Each number is 128 + 32 x the weight over its row's rms, rounded and kept within 0 to 255. Layers, rows and columns count from 0. Numbers have three digits each. The size before them is the row's rms in percent of the matrix's.

# layer 2 MLP down (transposed), 384x192, rms 0.0769, rows 7-72, columns 48-95
087:061182116176113106166161081156169179126154142141123069114122155126121095120164150106105103121049147130145147158063133110105185149117121104154099
116:123072113110123095148090137142158228134147090089134198179111117060187156136166082134113097150171147132080129106079089164060102128166141153069134
114:105117125131087145105153125094132182115110097127130110110145130113119159151178143151141107085164070168143145121127081104092120069139092162116104
073:129215087151119080116166094187179194160131131130143149095103123153127139182126140121087124092087155144101142041083123154206154140134188135126109
129:112162097125108092040188138132167130100114113067121199047077102110142116129098132143150152140099151112127109147114113133131074110105145135115133
086:183114133088108155156216097123095160148160121144116115153144126150130094116158135153134159130106203076143151109127089121149117094119140128127075
068:129129139141166179150097171177130126125103122160082159121140164145128095142136141138097077169091137123164164156118082123143139114171125111115127
103:172092144118062138125147056098135105097121223144092121106059172142135103101101154155114141065059115108186099157123119129214116171112185122185147
093:089119113128074140144150190118114187113120115130100136142109151115136104090120116120137102173114119107172141137129081150087156146138138109151100
089:141083161165094083171138111169143125148113135119160157084125156081145096163161161134088157142121139109247174120129182144150136173135119079155134
115:081094116212082196147102109131141109103128124102165130061181142187179156172038147159107117134096121102135126179108143159152117142181063073148146
112:124125174139158121182105130134183142120149079118098149107220154126122161140141130173130124157163197168117155108043192129114120120144142082149099
103:126135148143140102098144156064199182171134119138122171091095152100076067182143123149149117175110089108156172167123100112164156137134172113147124
089:119128064100130137094214163100159183124138173151131134195122162153123131145171115105056159099092119080094111110112106045144107122110074106137139
091:104112093130077156152154113247154128166126157131162127094100140073138076185168134136087140142133098161110103098119089161192167144147147145126110
087:111133107109150140130112101126089141088130098160162117101104130114141135120154140147105155171153160137102151152120096134077130142110198125094153
090:181146127085110088170120145153164144129077097138188106079140146131130140120140132166184115103158058130117145152138152131145140136137055112116162
074:093108124126101134132177150096132131154111105099135150110118114077142125176163125090150128100098124144143142101174127114236128060143111113151112
102:131135105170139097002169148099134103094109154134136085132127151129185125134157138135148106080080123141151117116168099095121139138169155163123128
096:120097111128105129131160115092092131154150088117101124136090159126133045084212146101106086150172141158162157078143100077100126088151108065123138
133:123134136098139138133131152155091105148151104140126065117122117089085100155047010143115129123065095089145138164054063139131161145148132134127106
117:054124130155066143083123132204143106117147091126158123083127148171140067108180157175151122113113154136150189151093077088121135156189174141143134
101:166099091085080121172149099115078167165115144188107160159183170151104139109171118165113158157151138171184158078100159129113130082062094101158117
112:147085109086087065114120101113123118155144146138129098153078135134128172142077127139054099103125085115184088171123060103137137168109173025139142
080:185095134135122098167123120104116132122097132180157059111109129090159114143153117108094103112162109076067186135090137171191154201157137102095103
123:187180109038115111111109074052179166150091133146120115186100120090098157074155127139158159079119122122114125184119098133113133155051165141096143
095:067123152151077091127168208127157107110078118152091143129143138092148139088156058138095151139061136138107123162114127108096116170178104116143112
102:117096127093077120132170071163130171103135212128118159133178134171200155077171082153069105142173052153156161117096109172158099146124139152138136
102:156116096145132110163093112126099132160102063079130056116051183044148116112100211055082110132123099122113145168123146146137108181097090089151129
071:096109171085077146137155136142158192152137106119127089117146129118130055133123168075160066170104090138102122097134114156119141129139105115115119
091:155087119125185105133155079164140091141100180118118112071096106144146128192135156130199124138147122155154138143200118114161147126068143087197123
081:172109110121088144076083171134147141131168113102121130188130155167106116172168090130131095149133132164165144082153048080102125140130173138145049
080:126083138066121140158151130148156144145158088114145113146084109158110082116130154095140139125088170140106112124153140151139142088146057148164116
065:151070157084130105195168156107108086114160112088161174088128092123115124143126099118141107114137067141116119110126061154116197103163122164128158
067:116080134120112141143125126157152114134107127125164156118168114152113133126058181120155092142091146131148150148120126077126159043174138100101127
107:057094109102147124129130146141224121133133152137132141104137142135143163217083110122098089130132177132120204106101096178127137161146123187137120
116:082087088178080097123113095152155172140144127120136131123142240097077122175134120102082165114094147129128105164115114107173140150123134123157112
095:140131119064058139125154176120168205139141081119154142145117156115144192132116157112152125131152157140147143146127151085107126101146057096134117
098:096084136133099134148091173147149159159136111080096083141107142107159102170087184132115141120116147089112170134127178061139104132147094080166108
111:116172125170126123086092112126139111098098111139119086098190116113134137137112059124165149136121085198160104091100160148146108085171092133141133
095:140147120113173105160167133128118165129080114159171148164136116112142174139124084138081145133128149147070202097093098139097091159086129073190189
097:065087210157134183149126101158098127144118153116153114133159119090175196139165180084157156102127144103185125094127145168157153136103107144133126
111:163129123100159136124175099140045208148156123129114174160149091133112117091134097178111104128220106170144133127155121161157106163115175088017133
092:149085150169163077114116191138130132130155151075139122134094126143135142122128186097102111163135117105163135168088088131151115071095081114156109
076:121090151106103144093162110138093118130111113165087156132128100109110060046182086112106139113057126136088141148118155123095113149139152141100115
098:071149140143076082152083104094104090159180055128145149156096132118084107094129081105140103120112125165130127166120136110069101164141140144113152
072:151157140119067123156162094145159159154116140116169113110134131127128052146160113094072150121116174134127110169090203122162135135148154144068144
102:062122202134134085152137105147172128098124086121147130050130202081112152155140153149114159121122094171200171124117158138117143209147085077143139
088:107138141109144113181148214089142139103126142085138132118101139112166103129178073110118166176088133122136069111088129125175132090128143141152144
164:139143193136086127129092148092149125126125192153176130115190120144154161132116160162118110092121157105143165125138136064135111129108156102127148
107:126104093107132114143144126164128141110135101126186125164164149170117101158113094129115102112145059135092133097156169134145178119158135180156097
078:117093132135093175113123133197154097094116165071176180158140144110159102135112134097186093106085162128145146116134111128137180101140117167137109
093:000096110146142117146050090212184110161111156136139089126103171146160164124096134131114092168125169121116107164091087198121171144137145157170115
106:145087161103131138125209118092114181093191104154156117191071101106126143130203106117055156131126095118066128030130126144112126143142138135152160
096:127192112091108123124196086105124190117103119121119081153102153091143139147070140107120100132204161139154118158120092099142141201120196053148118
122:089125119095128067143135149100107198146108099129101138114143119106145148097160076125098109150130152161119115151089113189122116107134124120131103
107:057198133097069130126179139136180197148083070123137071145126141138129123191123154133125124121117155192122152089067161136153126108130065129158132
079:152123141082085127170155050118150153145147146121143132142112095131127048122116162140113086131121128138128116152108124152148133144122111092114143
099:095149168118082129138094059158149119117122123088104123112154202121128130102124089072115153115116098132164102141132131149140093127199111082131144
085:105063110108131170168091103145114092174109140122080165161098133134124123183104140129131099087156129138096141127041152092127159127129172133148078
102:154154108148161106165109178128128138077098159128150091140173112118129081111108088132073143125158018115141144126158099153148154142121091145157203
131:116173119116173140170135096143057123162145105156139109206149174096090117184165121153069106140156083090118134143135133174184115124117149169098157
082:051095078145142142190101112165127098158148196154143095102144157091139124136151144140071109153140101085144109135141062200161188137159179090150170
133:121170116105160100142128086156160160124128107148110122165150145144160120107119161106164136080157102145124143095169073133118123045130100074143175
087:087125113137137160198066164193152138102163189095146100121054120127131144190099116098106138176111108096071135147108083160129168173136106088129150
079:085117134133160077137128173183179132116051120107163183156109119110168089164094172193124111120101143167142142138136100152134198118193112109109167
# layer 2 MLP up, 384x192, rms 0.0592, rows 8-73, columns 48-95
125:153136141163102127108159045096062076107137140121143018071099144094147110097124181078179165119105126088159107135129129104153137128130154137148154
123:133123147151150178124192049124111069111188156123130079101155167152133118089112126133113115170065181073110121159177163184100154128199105165123118
080:094082174123148147144084154103080082102110138141161109139116154135101105081109123144150121156193095085123152200166163124094139138117060148135158
132:079160161138171192133084146132041144071121125148147138108125139115064142119109107163075144118160182109127112103094138151080091146104131143133122
092:099161097134152090131052102116178120123071160101175135089133149130136174124100101102150101090159087159093091174143161138119153120141107125106177
073:149135112125126062127181082121170128099104140090159099132095112147095182095086125144116157079139150128102107084140169119132135127069153156134148
094:064158122159180086125107181106105165159094043121189099125162065128114140163130094075149101208187120183050145119129146128131128114154085149072109
106:170211100143183129109139057149153116118128182100119118127172108119089190193064081106138145068133141150108145117117169089101179084117152052158149
081:121159117082137170103100144098097130075138140124112104176148092170088142095095088115136107102140137160009030136146073112091138102109128156088114
113:145157096085166062114122102127136170161096135143099103188051084110083139134162108156171126121127125107082096147097075153147178121078169199141096
119:077167121129139130163125045131072158111155098110119099112157118165123143111126092131157135117140165129138162159087147170095131117176129149108141
105:140180091068161131158138087170114066106135110110116080145123088199154139120111137117163150071133140124080118089115139130124117089162099134080120
086:109129184141133104135053065158144089152119114128124130094139086135128163121082159146204107153158118183143149164121141192132134114122175129133113
091:160119144101159087135091155009113095127112092125096143149121105181150158082129148126158111110103131113145135156174157081104126114117096115122145
082:186170085092146053145090114092095078190129095117163133097092101109079081082125141093149222106122090122074163134103108153083087114102077198126105
102:088143122152163160094176098154098051090139156141097180145114137121116123148100127106041117153125137101090155111097125135116132131140193111139106
076:143155145145189137132138102157097105125114169160131105140152123176132137116094132184068134172156109082121102167106127158032137201113101142099131
108:136102136119173092134123134060150159121098122112183133145130129180134172109174123099141154133137122122110140151135120158037080138144095199125152
098:150144095077146113073097123125132125114129155106128123156118113130143151133110135140162187090099133112095061170131119140134125131080132157147159
139:200156093162120092107115120102068140124094160157102086133170093153130160161142173133130107111133142112131100133162174111143135094104108089105162
096:184123131084173110105109106050099151132127128117115155141144120096138143134091102073081138129125141135142059108157178178128117090074090128136127
092:142144124106147154209088039157112168114105114072128090122136130211098173117090114127098126170100147170154111116122211155097174107123099107133194
095:141173145172163180132126132140136160111123086134134160115166101134130112108148128121201162180149145146044167111122205115128114080153071229115109
094:107147079125159164144131118105127174084128081086126139129160127157085164106120111209116131114128113150161126169115086076125145078163102108089164
117:074118162144145106121138152170078102087174139130148112071119122139153104184119139107101100167147134169155150056141160093134127130191095148140120
086:167151073107162173126111046118102145156181155106151105122106136151110122148112202106134114121190111121179122085135122138167142117080160150097146
100:107139136185162143160098157093085074165151089157101079109102093085085116170071132083162174129105179090099090102133124092111158107136132123112127
098:158107101109184188120166134155141108101124132204106180130191112155107127143151065194112112115115138090102150115142100147136133089201174176113154
081:121135104151191101143131113152112072095118175141164179159127132128122179128152121164057152080151164117162133117163147095128118151156106113109114
105:130129124159108153147140184109062133137165071114155132134140145111110142124141145132090140137088108061090116096098148115100104105201107191091127
093:120158117188181141104132068106112132151108152177102096109116068098127111124095150135130149125097149091093078116140185151121130127166145157091164
084:117127105214172122121132096118100092083054154138124089095156162074145173161113134183128132144153089113121129103149129119133126183128206137092148
075:115190113110162143110125109167134126100098133167102114185146153151185158109151148162108153158100145130122151170112182099100065156146130122104133
079:111172139095154094125159107143114092102155103173132121144056129102116118145160071175108124081149151180095146122160145134128111210114116143110176
106:215140121103113129136153097071042116148113118084102092101125088141124113075168156119150177105089101075104054153163170087143127093143139075094138
112:155116154071201140146122156101081120109111148125152113149098011111171137114108139121137082109184124136108130088143159156116128147108142115114148
101:191126149189195127091171085165116116129100165139107131144145128090153185100146150136154161113154128080153115157188088109133121107088169121149110
095:175155121097175126139147109083114127142099120185176164110146118124117162107162098132131084119157129165147104132144073151095135129136160194121140
111:146101100118172113117175160139134079159158185120126127182148119143141145143138108111103105089118142081120134143137120128080116152103160134135149
119:197196087121178159144107126143072142088129068132132095150168160076123120113108172163137141106180108121169108168181172088117103067111128116153187
100:198129129156129077159120152126131128065175137150101113160127112137147079125113141167125130111101114138066067117115161093066129132149168183094120
110:104168109188098126113082115132138055111142138131146114088130140113145146160133136079154137124097152087127142109119158112098143067116105143187157
092:157159097119144140131111086120128103145106132208139154124140131125126128150168064152133151069101121185139201110152153104109070176151159132078147
085:123141107101148133154142100103151159109143114096159092160146167151147222162090151104137138167156162123157124086144115131115139121134131119170115
106:094143093092160171163120127121091147108150098165069135137113067126087155100097124163152111151206182106063159093125118099075157145101166126057169
077:110087092124207120103099145071104081105101125152096147164140121135147207101080133176172096126120108134119119076163072163108137094149101143163137
099:177131082096127165126085144113101107121149172179134154165143098159128135119104071096141137140109146104067124141168089158142092040114214183128130
094:136195074113163107120098061104171162092098090152128075096139134146069146119081148150134119091159120144086105176122130076116110150107161119089169
153:114120120074162176167168083133094185155169087123135130185158103112094108093104082134147182159146131115096156154121060189063085143152138147099106
111:119148144135179127125184101107115137204077154182086147145107093121123168103156143134136101105111158117149151163115130099117092145093156090116162
083:156152087148194074120117141107127124142158127171118096093118136135118152100110084155087183143137091137142122161125113177153096135110174106114168
097:255130124125088122170144145046084150098135132122127129104145113121105140120159132089119153042107087128121153097153189067121118097104121121064169
112:145152108099118128146083115087114109162046161116162108119133141116133128102110170149167085130145155151150098200135122105174114129077089136097138
101:166014106170183149128109132157152085138162083103169174077127103143075132101146089114135159127085113156104134127124137133108072065165063166076138
130:144116161105148129146122108117112101082118153171111115131146097163090098127139085143075112103168146120090148110145148080070159141139139109091157
094:193072121143195138108092159153087059130156191143111152106163101105158151094124121142126125146132070055145100183189090134130122146141187096100109
075:116137106160192130101107195138120089099094109130140129136151135129135209130128103128121156129148144149108133094152153133127126104132127152124087
097:161114140112164093212184128065136152098116117167154125099114130114124130163162125156155170160113148095089140165147130076138116115050133146077105
105:139153118098102117131108043133073098111153144125120029153141143146058154059154158136095137128163172122101136146093126147091128127107105120163146
115:155154108186123138143173100081141146135186133144068129107122107082082119120115087094166123129129237096114062091112184070108086099123175176089082
130:150091092137110177155172083107064108085177134132096136177146103131073134112185088103114175119110127093098120090129153103114125095168191160100097
092:163156165084126107124161148079146180108134102090112147132153065153095178094113128092169175106123133166116122134136167057093026102085125108139102
130:142065173121107141171153150103097072092153149112133137074119121138066123106134093121060114193137153109121110107101183133133143185135166181100117
089:208137138132120087151197105050101092127081103170132109127149134132163113099129155167134121077146148161193134119190193091137153067102166168121111
077:163097104129092194189110121100076116110213168140108103076152131125084140086132082084117170151147146129118099168115171107109098113124155133108098
124:186076125142094121123099161107041121057074154103115134067141105129105114103127118163103114164122120131140135080139121112132117144171163127163153